Each number is 128 + 24 x the weight over its row's rms, rounded and kept within 0 to 255. Layers, rows and columns count from 0. Numbers have three digits each. The size before them is the row's rms in percent of the matrix's.

# layer 5 MLP up, 384x192, rms 0.126, rows 254-325, columns 64-127
100:116147112118119136132120126152139141082148146127103124134124120120157107092109137120123121153132117122171112158124131138130122097123156108131097153062098123121170126091156160118116142151138148
091:137153172105110124173115115161138120158113110125164086116140098110130101113079101130126165145125104157148112131136117126114095100109109079120167136167153140122120183148151083167105089123143139
102:133136114108129140095108105120121130164067118106161113123163144117090129107128132130094197138149086167143157120109126132111147127123104114080142158114129126139137137095141113147141138124128167
100:129143127114132115175131176138153193079104121111084114142105128177160108112101124100114135083158149117105178118073117135127128137088109155132159128150134114100114090132113140148079157125130139
092:145111133137117104120160137130139141168158178121166118095117140078166120125122098143143099122097161114107125116173100095181130131131178114087125110167080121108149132139149128144164156128121095
103:139134120128177149135148143154167135108118118127156106116102129106119149163168114161121120130119109152093133139126137180164130152130131104140119053163113165150139140087126135129136127156113159
106:123135157108115146117177148152117115110119127078090147106097154110129145139118130129132146101111134109134103116122132089148164117141171111124176141119136163195126105076129109114124117160145172
088:108115142149118093133154120135078145164138183157115143153100129101141149133148138107132143138146127079119084142110129101161150168148119121151116129136132111113096180126155141094128137117101129
099:156118111090133118112136098118165128064181097162104084118160135112085122131140119147086101108075152120102177138131151159112138139104141144075163123143145168109105132157096126095109135137106072
107:122151135101139151134127173115120138157123125117148146161144137122128126109154138137157093108147179150117149128096133153159137125144120117112104147121143132156123144138099095102150153181112126
101:113167070116114102134106149155110101143108132136142119135096114201171184140119111144119183085121099113122148098090175121121106131136120104123109125141128150095129106126079146133155108134135117
109:171119130118146162146140105117147114140122145157114115134052120110131160134155142131139118161150118123114093080098125098169142156091135169110123137120157152134106122141091108110112107133113100
098:132101122168133152134097126129115099130178134116107157138141106165176130137069102126148150155150153106145150133161142110155083149129106151102133134130143136148104108120135151082130115120095130
105:122127140161076128135098153120106105093130143148108130128128205124136121091114171123155098138180097132098153143140141111139149169128172130105086150112140112117110164131145160164136120148093166
100:123105112158153178184121136130090126109127086128124155124104125120155125091121135097123134120099174118097157139127105122136142078118124137130126154107145139110166153127101090110131150135131109
094:126113120175164151115158139092111182094139162126072144150171142132141097129164092130119110126126127143163104143143176178048156109138097171158090160139174142096154113137102129122112125119140116
097:132140116138159092109139099138127119112112141106113169105083131056145123135179085164111167127134137095116117110185139170185107130102164137088159154130101111121122163116120143116156136100133119
112:144129155105079136130148112162119095105148124086111169183179156130121134145135117149126136166179090128113102084103137103109098146120099156086135108178081159152116121127115117143142140110119089
095:160123106142144126127149161128128101117140131181154105102101105097149142193124125118130144085144128134157117146155142128140105119129124132105137173168149137116141141158146153124131155161110116
099:130152183110130112180147120096148132105103105134066108080127123078145134123131139131136099097132144153154135082111126102082129120121146117094158186134159106125155136151137147110117176137106141
091:129141143175124106123155150141145128175148137174107142140119117107097150135119146172127113150140116154135125175141146128119084093142155129137124105130110143129166102092161151121126069138109129
105:089125129135149114137163136103126086140099106123167167168181110112177092152144127135159116116078158137132117142108146143118164130119136151127133087132120138151135140094122142115142160104146100
094:099127131123100125128148152096129168152139106153125145143138152174150118170124166164144172126109167122138113123135150113150120099119095129143165143126121093155137167126120151116102156129107141
101:180124120130151077106151110116137121107110181153122129128101116112152155120092149141092155140098141137156114131157141111154146124130102115073157096117124172142139149131168135095122113126136110
096:128128122137134175084082155118129175105144088112125148118156125081116142129110151099122120114180122141103107105113137149149157073113114130152102150089149114109096116123133122137115166166105141
097:079162090143127100112129134111129134145150119112120132154109115165124097148103143164112158143111133160106128133142152128069094099150099149147126113093120155138143085169108134103086140128107128
097:098121112158146134113131137075147133134106160099127136177155155094127097143116180107157125152126141138108145177150158137164106146112117137145104133099112091146120185112127130197149139169128131
101:134135139118189131101120118107180154097122096097062102058134160142115089128114160109104097152120104092091130138121130103121165123142155131118164146125127139146158111124110162108121171105126132
102:105161150108159125130157125121115137138142141145131120083139133125132093095117170123143132122109108101142154099131101109112140102100110148109126172125181169126159159117107101127118145107153156
101:166117124122149133153127125170169126140144134131156121109119149098096172114086080136121144145117136093125122079116142126176158138140146122083148106130124160085155132118116149115095142145135129
104:186080163131085096133167128107126140149115116138116147105119163148139123105103145157137092118154091147113126140137121108159123144127125110099150091165126097089148160107105120124101143128099169
103:131116149164093130125138127109117078125087120139133146065138115109136096092139082074155108128166174102173149168129133132112121142160148127138135108156139097157168127175134121167132128122109134
102:102133129123138101130165104125138134166115168149145157154178168130116085137135117152135140116161142149147132135127166164144145143124143151141103138126203108095104105117109148163079108146145125
099:147142153090093133095150106141143169131126103071119151144100150107140122139147144116134109074129137142115134085094095082128090138115156075091116103102125117136091121121143142171164088126105180
096:138141111113119145165098074120132123176095137121102118125174074180145150146133134144125171132144126139160127129116107135121107146139139128119159119105139160100122160130146167141120150125134147
089:136123118120113146148097171131114151139127133104140163136101092183137131111126137100156116109126160115119115124117152089152175151133141155167113126131116090144118147117130133127103107139133100
082:102183116107113113122142120076139157152124112130141126155103111097109112156082160095106120103130111131108116086130113134142132129102113143107091154119131134119131147126101116115122090104085129
107:129120133131128139125101151133121099103125147100111096123108138123139090139087144117158152082179132109102133131115121140084126092124177131135103139090138112158173148136149093128105126112170138
097:139143121117147145152128124140079137162133115148131107146085093117118140165109070117103136138133129157138120132097126121107136137114148114106161157122117088119154119170121108124135166093149168
099:115142116104098117115095137128135167117102100103102109120111125179127109154123175111103112136095134101101123096137151155150125101110148112155143138125098115168130093100156133109126139117118114
104:146108130129103132119106175207130131130164125100150062154143147106138148163105127121136127147149127125124103127142114121125127105147126106133167134103108118115098087098137152099160140133141122
108:124094097171104176106088131125129112141117177108173128096166148122130094145143135138129114135147116120131135106088143148130147152136096149094132158149150118093097100156136154140111144142129119
117:091146162101128111101129160105114153147124079132126110176101076092106141148155115145131144118119104064127078130154086113169144084118158119119109107157124154111126160127169135124126175101127097
096:110091165143149111119151103178168117161140136147137160127094170152123098124156136162094117116139152148106134138128140145096132140118152110111145099142163086108106151058099161099133121136142095
100:135140134115121114136144140129130135165103114162129114154121166143117146162133103081155141100128187169083115129139118184096090135109095120186163130115146141133141143165116117115135139123135136
101:139136120152179113142124142167117128099142149156143144127092156131079114101191166131092135141117115105087140166137142091113119109147120128153124162146137135127147139127132130158101091133108149
097:103143141121148156165123136077104114147161113135171122149153129116148100146086106189137146127119143134139146186158144136153118153143152115149140090149108132124097092123124150145098163130114152
100:108142103127108106130129146145118111078107137128110167133129050165137127129099153116156156097123133116101148107149144130144108159099165110135138134160168081166138161100116154127141111142121142
086:130107129170104140142112105149133128151185142149131108113119134094103162082134197095162173198130100095142143117117153127147121135115109131157118096146132170085103134134129139117121140141121106
098:166138092131105126138106136119080093150125137125149131106155115114131142145152095149134158170126104094086119104146143123093140107144146155146116144113110143104103108153131114127160066144127119
098:145124110096139103148125128119143129126129172103145167133120093152122131158170126144134179101128127122167072152188122107095132147115159120134148141137112142129113166092144139124162110165179132
092:151137158126147120160154116134127173107119168122159129118085143133134125099095145099142188120102111132134100148125136094113130111119127131151143114096112118104132200122100135118108131138115162
103:133163133137124130142152169127081120111125103111143157126182077128137125118153098094137141141117110109132118102117107155093100115151101104120150175136179145104110117187106146130128132138101145
097:097133164153097102127121146137141100167116082094146125139125122126073108115126088099131115085123168113140086093146116144132132121149118119147118171126116167108097104130081174172123127101168126
103:123111141099151130148128082124093146124151100130129103132142110105166132142066138127156123146173105132128086143104128141137150123151155117153082160142111110135142123058080118120124187161104174
099:154134119122127106110094123166088107137116118136113096127114131149157146072115120106102123105174138190089136114126120149095099090141146137125125167131079117162126201101121114136108142128117126
100:102113130138184144179104075118149134107126100095140120152135102104169117142113152115143159178133117104123186094154168144123162091135145160142151200128123128107141119136133132111121140150132151
103:109146112156142124122141128103145163159103127098105180127135160142130124139151052153137139139121101161135123158155066126148113134168140158113149139120111112124100097147133111127166109164084168
097:144125142123132116125142091133121140089143123140156142086130124187118132111091170144108098132152153147144146151132160138116159133110155137143133170129088104119106115081158142129134163133167130
096:141096161125110122117140143124141146108141095155148132122099140121087150137133123138113107102130136151080103167114136119157115148151147130150109162089151124169097123118156110162121099160108122
091:099136130129141135130131110120113103117131155129118121123134116118117180094140172095113126121097109109147170135089126090148120090092130124110126081149125125143113143092116144116136111143090130
103:137135118130126123110132105122120097128110079122093119112146137132150118171114160128155156142130108113121149110128102103173103154112111092113174118179114131109120059151119145163135100167137152
093:075145132126091108117127089107155133134055146104128108102150155182114099092131112115109103114143159084138110141111145107106153126126166141135073141106151131129143156148137135143166116161137100
092:098113188124124128155137106135163119124096158137127118154141135123132137149138158162116170132146157164111135121093133141133140086119145140039125124091121159128147135109134144138129146187132133
101:143125160170114164139124151153123093125146143124164130162076147089120119089115136101158117109112148121137110128121099135147140223140130100104137111119113092180099117144178153134123155123129124
099:150104122148147105095094137112122139121152138142188129140125156138149133104134145110137133148112128114096138117123161157145100114127107155103155146131079127131102167176170100163136164134112167
097:127116125130107129152168097102146153120121167174128161100143047133133158158116129135143084103163117145139116146102132157121141177130102131113132056156113118124113102145136110127134180162121109
095:091157119171172156093127123104128137173132118101173086156136143154126141149124102142146137120091134117144168119155147126119097119151116116180095141104150123144098112100102101211093143139092164
106:091128133099146111084111102116113156150147114174101127163122108116123124134154157160128131174161142136104136111120116121178137147103134101125096113161119105177145106103147146094162124133135094
094:136143113131086113155139164126147104166109161179081170127100174118130105099091125119148111170123124118139167087139078109171132136118133107149156134121059136124149089085165151097187111161143130
097:141106133170121140123152160095136166157119192139154113125129145118117140105151119117136068125140165130141084107073142105133104154119148092167139109130155134100088150118144126162089139124157198
096:114130141136083114116076128149122147102146082087122089131115113164143071116103136103116146125117147145143154141126169140152120115118122150129180135112101112121111165145109095135127163144133120
# layer 5 MLP down (transposed), 384x192, rms 0.116, rows 254-324, columns 64-127
102:110116151156084136153093115137178177177103107140122133138129128123131089162113146108142067167108097105107080146122097112107157155111131142130166132139125156129155164168132136111159109106128144
092:143184143094151165119110107133097110121098135120118095147164153146103129146120139165120160130142125140169105138137177126129127115158140124132156107175144127079069141165142144144116104139162129
102:123127134120131122167085115136171131147118126152162102131092147107143120128170144147147156124115121124087144115142139133104126148130138120119128102113164160079117191124094123125142114106101130
099:131173143174107137125105123165161127092157129131097089116128135152123107126114135136103119114120154140157121149073131142085129152111112127165120082149146125133120142118127141167108058106127140
094:121181132163127117119156179110080136131111107100102145115092132115138127131143098142131123105181140148116105189151108113127139145153132147142110168108176160177143108165116117130141181071149150
103:146131185070130121096146133117131111140133114106111147132138106074105107133148095116131170111115162098109122173140110096144137129107126167105147113144159157118170115124168143149149176138123133
103:133116169138131144124141156158116119130135146102120100125139161177125144113138141139130159149115121123084135142113148111158146133138136134143111160131156147102073109078119125142134146114106131
093:129132134139115172115136139123145128132118160123122126122106123099130124141102097145152156110144083148142141096126117115095129124115138123121152116091120128108121066105116118118123088145123140
097:116088101125095097131155082089086133119122098120104106145162125142095106134114090131136161099078155137128188162118132148129097192117133162109139101137095109137142149112142134092099144156142123
103:087106102099176147145152149120135123167141109095150127132168120125107158112154150095136107153116128126099134158106128133209164138157132109110100103160164098154127159125145112121104102127108152
100:107166093093133092101103105145100106140137095103111100105120092143158139058103137168121129152125139092130092130075122133154141127148148172110116137122112097138124119142119117148110126148098127
103:141125153182114094095117106136113128105088123147119087162131056098089154144113112100123079123118112097117117145080142162105113141128118155116116148115092101135162091149120157151129115108137108
098:152129133122135161152151137103160099105148115078146114127158146145153122133090167140129128159146118148116120127127126099161100131141114147159125108061124152168098133128127119127134127137154133
105:135111102113109160125124125143157124137128136132141105101108172140124106120140082138167101122119132137104130130168110098062117161134145134191121138127158129121129112135110129164134129119153144
101:120145119120113081102118128131094117164159109116122116117111178134136102123146124141169115104116115159158129113122170129155099151176144165120149138154079153101088130139116162177140115120134129
096:126131128094139147147130110108103143188109159087118106141134125135080138120078133103137173086102114158111166110083142133110145145113167086137136142103111092152133121102128161129070116109133087
097:157116117091113149098100169117119112082107117171158101111141139207111111160147120133131084138123097134136140133129132095099172127133155098142135103141115126115154112126154109124094098130126115
108:127121135131122155156121089145165126114169108126156159124168112171158175103124141112142144168153125096137156115114146160135145102152137131119182125143122168157101155110137137167140143141111111
096:118126120128160125086109160124143147148128107136134128123097079084095133135111095129119088124170175107111134160174143139157140144129118140171137146119108076134122119122118099084144122090107112
102:110116125131123122123108129127150188125166110091105131113129158064122175167167187124162130145126121034110117133120131150118123139116137157094105125126155099212133128107106160161121115147126122
095:119101171130157096121150111102141119149126137136108133121115184114136096097139151196108102108125117176076144136123098126121114152179152122143136115134121108102130122086097154136094130137159138
103:133126123162119118114153113100184154121128096161147110162118149086156088185159097123122133125080144130119116088120135139134162142102136103112125122133146124163147110115136125140136174093135117
095:117114147129143103120128113109160115110116141137151148088145111103139139160166134134141135121141128110115164170140145097153120152099101092104112078109151103097152132126129115161146144110148099
103:082163120151141123147095139123138122150122161149104133150175102095151132112095066136138108136126127118134116120162097096162118146120117163174129111116161152106118095142154155130144116081131149
098:128155145113134155105091108120135141087129157080140148115145116130133168066125157138110104158169133104139092148111149138118108097124129119137112119108108183133066082108117129124111149120161134
095:142132133112128140126137126115107102124135092093182144135155113090105116104104193154126154128093110114147109102132094101123181106125151106139168117159153164103125122161129139172168118125157131
099:143117114126111191159145144145081151112152134135095175105135128123147123070124133123172153132130187096143137133122120130160146142132121081117142079125156113154114110169123127114130118135114140
101:130127146135127137111143094152154127168124068163130114063104124133121103102175193156107099160124098066114152142119102123123162142143155079175153174170145118127143123134129166122171136072139138
105:142141115122112115187113140137139145100130145104050116126112132099144132134147124113112130168121132143111124113119130139099114116128113128114103075141110136121134113142098135142128158154133098
102:105110113124107156126147089176121159149120165135133167150135161158126174138127138108146124122123170080125136166113151122122117120131091111113145114106114137174130078118123129159148144121068157
102:114099130106137135133148132140177115131139156134142103127120182143139072118134138170103107172128143112125165120161128133108090145127086127132104104168086143082125168076084114117120150112147173
101:135136139146109109141115139119127125105114147104125124101125132098129096115128101116148162120148123160140175156161096107133122144132117169105111113155128115086138092157155125160160160154160109
102:141128137116135180123153142118139104131138190166111166111174156143116131135112132153127083129130149130119097105114100140098189117061196080096111113158113131138113125111115084109123114154160124
097:155142128113128125120142067100107093085101135096134107123097095149126193128129112114099142122121130158110114089124114128077118110111127104117114146122126106143127128168102073131140126136122152
098:155142095159136137139118117166078129119140150159117142087127124153120075075113084106133128163107127059151104098162141088130117114109145119108152125119110143126103168106153144128125145098123098
093:130137133125120191166121100117154181136127153110118106141100126106138129126117098096110129104099137167119131152133129137124122144169142173121133125162078102100138120119117148126115109137135110
091:149149122125126101083119120132100149121129148125164126106152118153159103168150128140097145116140102130100141115147148073151115126139107129092130137128151134108120173101143091152156140081074134
104:079092159126131136119117126132111086122148118115128085101086141146149184147131149096115131104173129122151118139133158150158109114141145116108122137135177125107133133146128084112102119127129158
099:154167122121115157105116095121063125130115124117116108122131096152120119148105111136112128137106106117155122136084105113109129116097144144124131123160124137146152109143152148117142138090143136
099:121093155169123080131147139141175139101101132124135127118091148126121069094108133155120141166130113082142163141081122104124101088145159106145107112126125155153150109155147126142127137113160146
102:161102155109117118095144119150139102128123139108137097122103113104118167161127112129129124100144123160111090087127131101136070093154148112159159125133148144087110112121139139107185113158143151
106:111121118131154104125116117163122109120146104160116120113147150151152154175105121128119123117130110106140110120100187113156165125159134087129084131113108129102112118115106093112132103122120149
113:124122153107124137077141188170107110149093094123092148118126143108127123098138125108095146123105112102107124155130127103109138134136099138157157134138122092097144176143064134098113120118186137
096:133175131123109131153127118120121112140135128123109111150154176110104127154126092132167138145131146111167119116149154144161123168151152141124109140148133103098099133101107165094131156109119111
103:133147102106120131121172177115147139115163128150140115130143129119101118118174092104110109106105154136129155091128105164129121131087079068137142093150137116078168118177097108132145129083108100
101:136146121159118080150084125099131134137171101133116096112120177126130111123126150150087162126123087079121118129106106116176102152127174073151137155136104112132122119141174121131126120149159132
098:107118168130104147131106125082114125148146101130107112091162135108128108098101133107128132152128131125159161146125137156160115147172125114152163120097119131096109117124137102155115161109140135
099:091124104122139112145125129095135114123122109108130124104130190126169120119146144125086126143132132127145115145164120104105118119164134099122108152153132165082129146109135101095138092156118118
090:171098154152160128079091110140130143128116113121155112110106092118127137124126131109150125149106129172125176129123169102111120138169119110136105133143123187140122129138098121154125125119108141
097:140116131089178135152107135157138122097170161141174130106143098146120110129108088117159139083114143130092148147182116159136159151159145127148153172110136150117110117134167096095147113154137102
097:095120126109102118171134119157116151111145165112100140100143125102091156161112171136130128114100148130179156139130141115132148119147158154146080121150130126126165072169114079113133100120109139
095:134150126101138129086172126171128125137071104124124143111167140136112138101125142128138103157119163099119101141127125159117163117106141146104063105139117139112100110089139116138136154099160121
101:135171100093143107171125114100078125158119140133144111131192151112104101093128088125099153155080117106186149127155121137108105132123148132104170119124134119143144145101171137155117100123101122
097:148138175113085144136172146106136126099108105073146139131140125113170082107132110130139141125122152141149123105144124089105141069081153102115116140112157129152136107143171107138148102092126119
102:122102122113108133105072116172126145145144114143112133130121168173157136134105148139092096150148119126160107138132135128115117140153164120145166127155155119133079127109112140115140152076078117
097:093136151150133134103160098129099130118120089134139145113133115130085136162140113099144151154155133153160139134158106119095125134092183129144151084146165107095142133140105152149117124161152135
101:144130131156150161141159092133123142113156119111139091148156123110126145094129162128097169144107124114073174160132127113110142127149149144108129166139158144157108173124124118130118153110163138
102:145146137093114146089145182133139127113123158142145138113136105134110168126096142091145133111151126109089160094075118137159093110158119146143108154182111118130144148161198143122101160143135125
098:100110122144101150119141152128159098079173127127116135110152088132161100108113156146165114161130144129174136115140173131122152116115160114131095137142137141143121106124099152098129127155149102
096:114103088089124108121104143083122112086138105122097106119141132130167127127128136130139112187159121127138169160186137151098156101111097145076095150139125151152081134135121151139116162124162115
092:133166079184129135138127134118109130151140093164117122138134115132124150120161161151142106112137098093102146139103134132063108064093110135128134103086113146145070156120106167114130156142145155
102:163132142130140121121167090124158144144104153128167137113082129077129157077102111119107126105137110123127105140136124139125112105116086124115107106083166133146141092121114097146133134142134126
096:169078131112164107137158103149103085133121143139130110150108156081126128122151131139122130101148161157100102131165122102132091090110133089124117124121123095124085109133113098111119124099145134
096:068102143137147147124112144138117138140139106139197066120139118156121093151159091105139132103116119119128131135122137143116195097093135150131114072140109120128140134127138121130130122103165169
101:135087169099102142106137140084095150149147120119128124141135152160119082130140125103134135142081083093136131126157111130126121139136109130162129143113128119167121113158125153155169129121122147
098:117112155144117122091125125151095136105134133115129115126122097111177132104146110132168107137145177119122129094075132132121148133069087103124142152103138140086135158122086121178158131125131116
099:118141103160112109105118103162120138120137149096115175120121183131125128134142084103128146112107159116136191080103177171138158138150088147109096136092142152128144122148139140091126141123141136
097:140110133148135178143130148163121158114146106133136135115136127132132081115130128154094105139128105140123108138153103128082183103122123145145082118118160169119174148127174135135133108100114133
107:117135113148086122102139109151144125144136102191165136125144078118161115151155124100122129144192126117118136141131120131174121112115146100116115134136121121096119144126129172125139112145141130
094:129131112105095122125085117115112109112099111164156149119135135131135116114123166111154134115175130073098103137140196126077116125110123140126106142133140116145136163140183128137147124134124139
100:142128103088091127121150131154127160097115137110106102099119149133117113117116127145120177156155123142145113110143114162157104157084135136142114140114134143122121135117103098085135124110126109
# layer 5 MLP gate, 384x192, rms 0.132, rows 255-325, columns 64-127
091:117108116095111116142117101117188086112153127068171157167114089154138130125117150108092151152156153126153118146094098138171135148128137145155098135164119123138147137150162161098108111116137138
100:113127106111138110157156115132111166153133128069141157132167127157107119142116131115142112140111095108121113130116142110178103100103129141120094108144113095163102078124115151098077139112121097
097:171160124166149148160135151125111140071125130115177142098147139168118119117150173161116134078092114145145119127095136123153166148130150106173093109150143110144124076106113110155108114099113147
093:069131138150131150159113136145117141119130107090105109124143135130112147127088133120165123100110140130082136166119110114115132099144153154120122180122137100173152085084132053118123153132128113
104:095108128140128127142134165139130120086128104168084158086143138160111152109122111141121104145103148124147156118143133139130101108135139133176112129158132116191106118169133145122131073115175108
106:131089151158143138151117152166122136148118130133115139073135116136132102125097081119109146122091126127163125097090129122144122132106105158147107145146118134110107123144099119132108128091143104
103:128137112128123153140110158126183144137152182092154143129097104102115120099139125160172130136101104142099092106128116106134145164091141115145134121087126147109113145113117140086157133090101121
098:136107134124113120138122145110136093117101172187120120119120149141103121102134174130163118160158104133112129113103117099159121110094149125140195121110136108131127107121155109112161078098124134
110:130108075093134140117157140101125134134167137112140148116102137129166114099153137125119103133116117120117100104092116125133172129152129156107099125110150130139123109159148086093133115125142132
097:048104124106124140157113126149102118132140144119107129115150147092152105135174123096094118127153082151123133158144129176115130121135148147184148127123138075146149122095153182083124130154128141
106:069141134160121150089148115100137092110098150162090152132131102121080130134113119113100107100090146102129143196108119192130127095107169140100093130101105105117142158095114140119102124125102151
099:120138153143137114124134095126155138133122106124130139138129131156119114105153130161136168137147133191132110153133176156084093154128091153148157170132126072144111097135142126078144142138141144
105:098106111076120102173153151138131146191145155113118135139180098086150125090145120154102148128129105132129146138106132139117141126103110177108105139122147119149192133119146120157164152147131149
098:088138116111122147116144129122098148105101105102168158113137110154114142143175109091142104136149161140137147111126145179116119099097127139179107145122107070127111096110161106142130109148149076
095:125128168136140161123087149142168131155170112101152107088099131158157106158097144088115129096144098100117152141140135092124095119109119159126146109077105154117110162176147137081112145127145146
096:130125153136108110119114106103117146124108118087118133159113094091132146142140146130136168094137131136100117129122157166160129102138141156082094158142158151159113123130133151136148147127138148
104:078097131160124094120112143109108102145119124151124077083107091120135157151215119135149123164111130135120144105141123142092171115089123185129115147158172152097111113148124120076121183113134152
101:144116142123117123167130088112112171086155101127125144151105096140173104168150174094121156085120128109121166117085111086100153147119127123113165190113166115167092114101135092149062092153156145
101:083128096118087105131159146132089109138128155150155152108156120158128104175091072080114125125134092097119102136128144118110087124097101122159122120109131174124133127155135121090134119155133125
096:144108175111131123130130132120141098140138170133073166112110145148154174128103127123123100105128152158090129172097177134129122120166179147122111131124146091128151133112156136118142132094122127
107:134136126156117104172124107082131132125121144131096102102107134142101084183153131166147136107110145155131103176107115094098133139118118199081096128095139118125167103193145108110105141147100121
096:080116117170140143164169132123153159082100109124146088151123155126134127158146117116129158082099120160081120145161125147134111134137106147142169178139105155149140135126162160139132128115109140
107:137121135098099150136085167169140115163103149096141096140090142095105108116130218136133148134151134156135119171126131083111132149144119132160122131121144096120099116119141140121135111106091102
091:141126113161118067149153165089152112133127107086117136140136129112124103136130126100112121116104138145119143160106131141165143133125136176139073128115140097083165102135163107118144139123137130
096:097128125087075116146088109119118088157112139118115122135131147105143165159126108114149107142110168082128162125089184140128139119107110118138124180142127141154124121107147142123186173139133115
094:082138113131131133155140148108127162149131148135128121097147083133153107121103099123151117159074107150168145183151110117133106089144086126167141133125132148146133122132117131171138144112110105
101:131113083135109130150187091146132151103126145187118099083112181124087122162149155132096089140120093119089148121114134102132107092151140141152121140139186136110130107150089140129136136151144108
106:115157149118148119139136094102155158158136124168130156159115115160076147178126140102124143095099134097145123138127134137116140145116165129145117140102159096140156156114176120122116112096091109
097:141134129121113107147130100115135125129113164131121149158101135158142148154149153083092108118129140134120111171127139110109114131144128096107094141130146081138102164158120117128146082104138106
104:140109155117098160133142163126123156163139147117132143128120134146137100106145147157138120094108129167105123135118134112119100129114108112110085107138159101139118162108090118116128176078138161
100:139128095095106104121160130094100166146154151131123121122179132118120152130147148138119106135128123160125149109122154117090143130109086146144084082113157149101139117149141057110124091164101107
098:152137174080106120108140146117147115115113154109128146164124137087130194084160142141140143124118130131108120142126123136132110126102129133138128149131158127088108147070126127092127069171093110
097:129118127144141116155146128071111125145126124135155118128155143070113106091116141174154125134173114104128130148091118154138134169102153118156105109118129132106122139097107175113136136108104143
091:120111150126132149116185160114134132199180129131139103124174155101131143101138123176124120143083096151156086118114117162137131142128116137114133140111148123143112142145146108126142143118048103
091:106146111160124169116076190190149129139099109110170151155105160063174124112124150080165120130167118169115130113088102099137097111105134142105159143120102150141126096125123103118117183127144145
086:109067103140117114157095173132148078121101161160121107060164144154176161098158084129128103179166123140139148185119126107123129128149141135160120127132138139129130098168155157144150177151144122
108:134105132109133164124170094152138099154148158159110122130143094122128115150126123137097148163138139148127135136133107134135126108149128093144149125118182104175121115102132158151125132091059088
093:095132123139132126133110193108122115126154148137161114116165110141105118129147156124146133152133158156142097098170128122153166121130083150153115082124129160151104123133124134150096129156111072
097:141084112133141116105164147164140124144140112123161148120093156130165134150083101133145139071101122102148127135106167118140115148137155156102122146123160079138089114100119142126172087111120149
103:107135107109168149129172073125132184136169173119129180132079150108117085121165156150134117127133123111118111098129129142180124135125140134142121093133156098135132126137137137107134123123130145
103:139116167159088139151155177155132132120120107100107147168104180145138119100142123166117104144130145157127128108109127133105131125124139118120132164185103108150144123129131121108158141128114147
115:130128103094160152144093094125143093144168166162140090090065138152165128119159139125161124122138136130149141117135127173128126127099105144105076127072151146186135121124124123105130114123101137
095:116136159135091126166153103184137105126134136154121088102136166169141117109150100150064181111107155114098138152142134168141137144147130128102139122144134133155130144106089126124154151136119116
100:145085097132129128133152132143142106112165157122109124135130133177118114108165150141165133143125169154138155149101150087138162103082114100166151135155129082132154083136151140096153178123114067
099:138110160129174105133104127150147106070114112160153101133140139105168092111135171160097134112115128080107111150111155128132119108134164120179082128131137090128093109124150133122158147109163150
094:103146158123130139146156120048143112178152202114156118135097121094134089115120080132126142134096126118108139146147189166145091171165142106137164116108137141149114073125116124145074117141081131
099:111133115088087160100152139116136122154154074131098128189155076126129092122134173121150143149134156107121141142113135145117097157135117138148097157109071095135143121146164109144097052125130101
083:133170123098087143107125116117125115114099118121112137127097167127150150097119157124120098105115156124123108135151108137118115143106156119142173077121118101178166118083120179106098103139093155
097:136178132121150140134124108126140153140164097111189146162147172153102118123166142139104083147095140154107144142144058138095174129101114118118129088178146106144132132160141131146109134158161102
099:166156103120120141104081135143120100147130124181143142111187092193153146153099174108142131144121177161154127136111146160111169147121130121135143136107140111159122147138169131186118117127134120
088:144131152101070155134157143151122131125108096160120112136127107126135135097116145129135132095105158169113210124111143100109158116150116145115118095126140163142120134117152105145125170160092109
100:128085153132107139148121105133117159148122112117115147150148140183121103136163161132113096098170146171109163135149115092129157130162143145138131090121155118128146112121086201115119135078157163
096:124112081101133133099116148148101104126149129109105138126137131119126168166060109126087109173126121125107120141110144126112110120127116117164124123100129094083134133125143116138066079137132095
097:129132110139099132142143177127159125178083107132141137163114159142102100170126122147110111120112099133085105140154138091125122151126124102159157105131102096132128176105133168145151080121138121
102:132129119126102133162172151181134134100078126111091123108145149126123116118129096131126126143116148129112133156147120137133110130157125077139074143136117136164093141127148105127132167126072161
101:093120123110085159157122129181130107148133113162121146124147135116118148157118136097101112142149150100137144165112109124156099143123136171167119151155116088103089060091134118131117094102180152
104:133148141137155169101130152139156125112132163150094118126128114117187119147069174130136125053123111150145137126120140160098120122117178098119151102100135098166122158100126187072112126098133094
098:089092129101120164117122150064146159144123120130136091121143126147125087160141191133147152150115109136151137145166151096130139114064134169145126142100144116132178109135125159115116135113129137
096:143166096132089106117121145110115115128150127147145090146139120099158117184118097137122118152119146131105151133131172081141114133075159135125123143090146130095124143143158115117171128165145147
089:102123111133121151127156153128140102120120146143154115094132114142123138093110110108154148124114177098127125100136144129208167128124128142219138176117127079137192087128107133135122122147076109
100:088129095117120120090133110078135170128107156097129142144161117123128123139150095126123098128117136127146143127131134204095121115144147116153108135128128130138147115134145108122121107148146120
092:112137169104132092121177124123137135110128150096102106095148105109118127137137142143124145117118149139094123112108109159182144117111146132143107115130117123128159107101116140089129138146159126
096:097119102088177169091103151137116087144153081102127094085121077102163106102130130101145187097119129118163141118113145144136135092147142143123118085121125153106151131113113114141107143140089101
101:111161126178177140173123165137145125152153127143159171142124050136149088109121163154153113131137107149110087141137114133103131108148123109134135092138155094140155130105140110141108134120102102
103:116128091114088129087152159112153125181149129088106137161107113114167149162125144146156140147128115119103122157124138125126108082158142097113080091110096146148137138134107113110164077136147142
101:116130107127128149092086172113149116134144118107131115185059122100157158128117150093129141113131120112102123144140165144164105122112092177119190128144096064152134131104100155109161167131133138
098:140084181125097104092110138162124070086137123137122118110103139121103160101104133106114118106153126112099106135123147120122107139138141149118181095142117117096097124158177080127129132137155128
103:121121121089145112099176104102163115149134100167163116138117081137164116157104106100104143153127143169137110137116148124134089106102129126101141102104130132088120132128113128143157123158128169
093:131141115132138165102136110117131133119091121136125098075144160091143141154138169131118108139141122129091158119125145091062124117129128112103144110125167151113106140125119111114115129153149178
097:147120096147095122142126150121133115129135116152107113123074146128097127113150151116113141101145115136124143101089167142151120136113130132144087148088120161127092137132112171121114143122153081
093:139142166094139131166128121127146129178099176144102112118140120126140159119131154163090116111177095141117106130131127119111108134134141090161106134119107139126130092102133141135151117093136114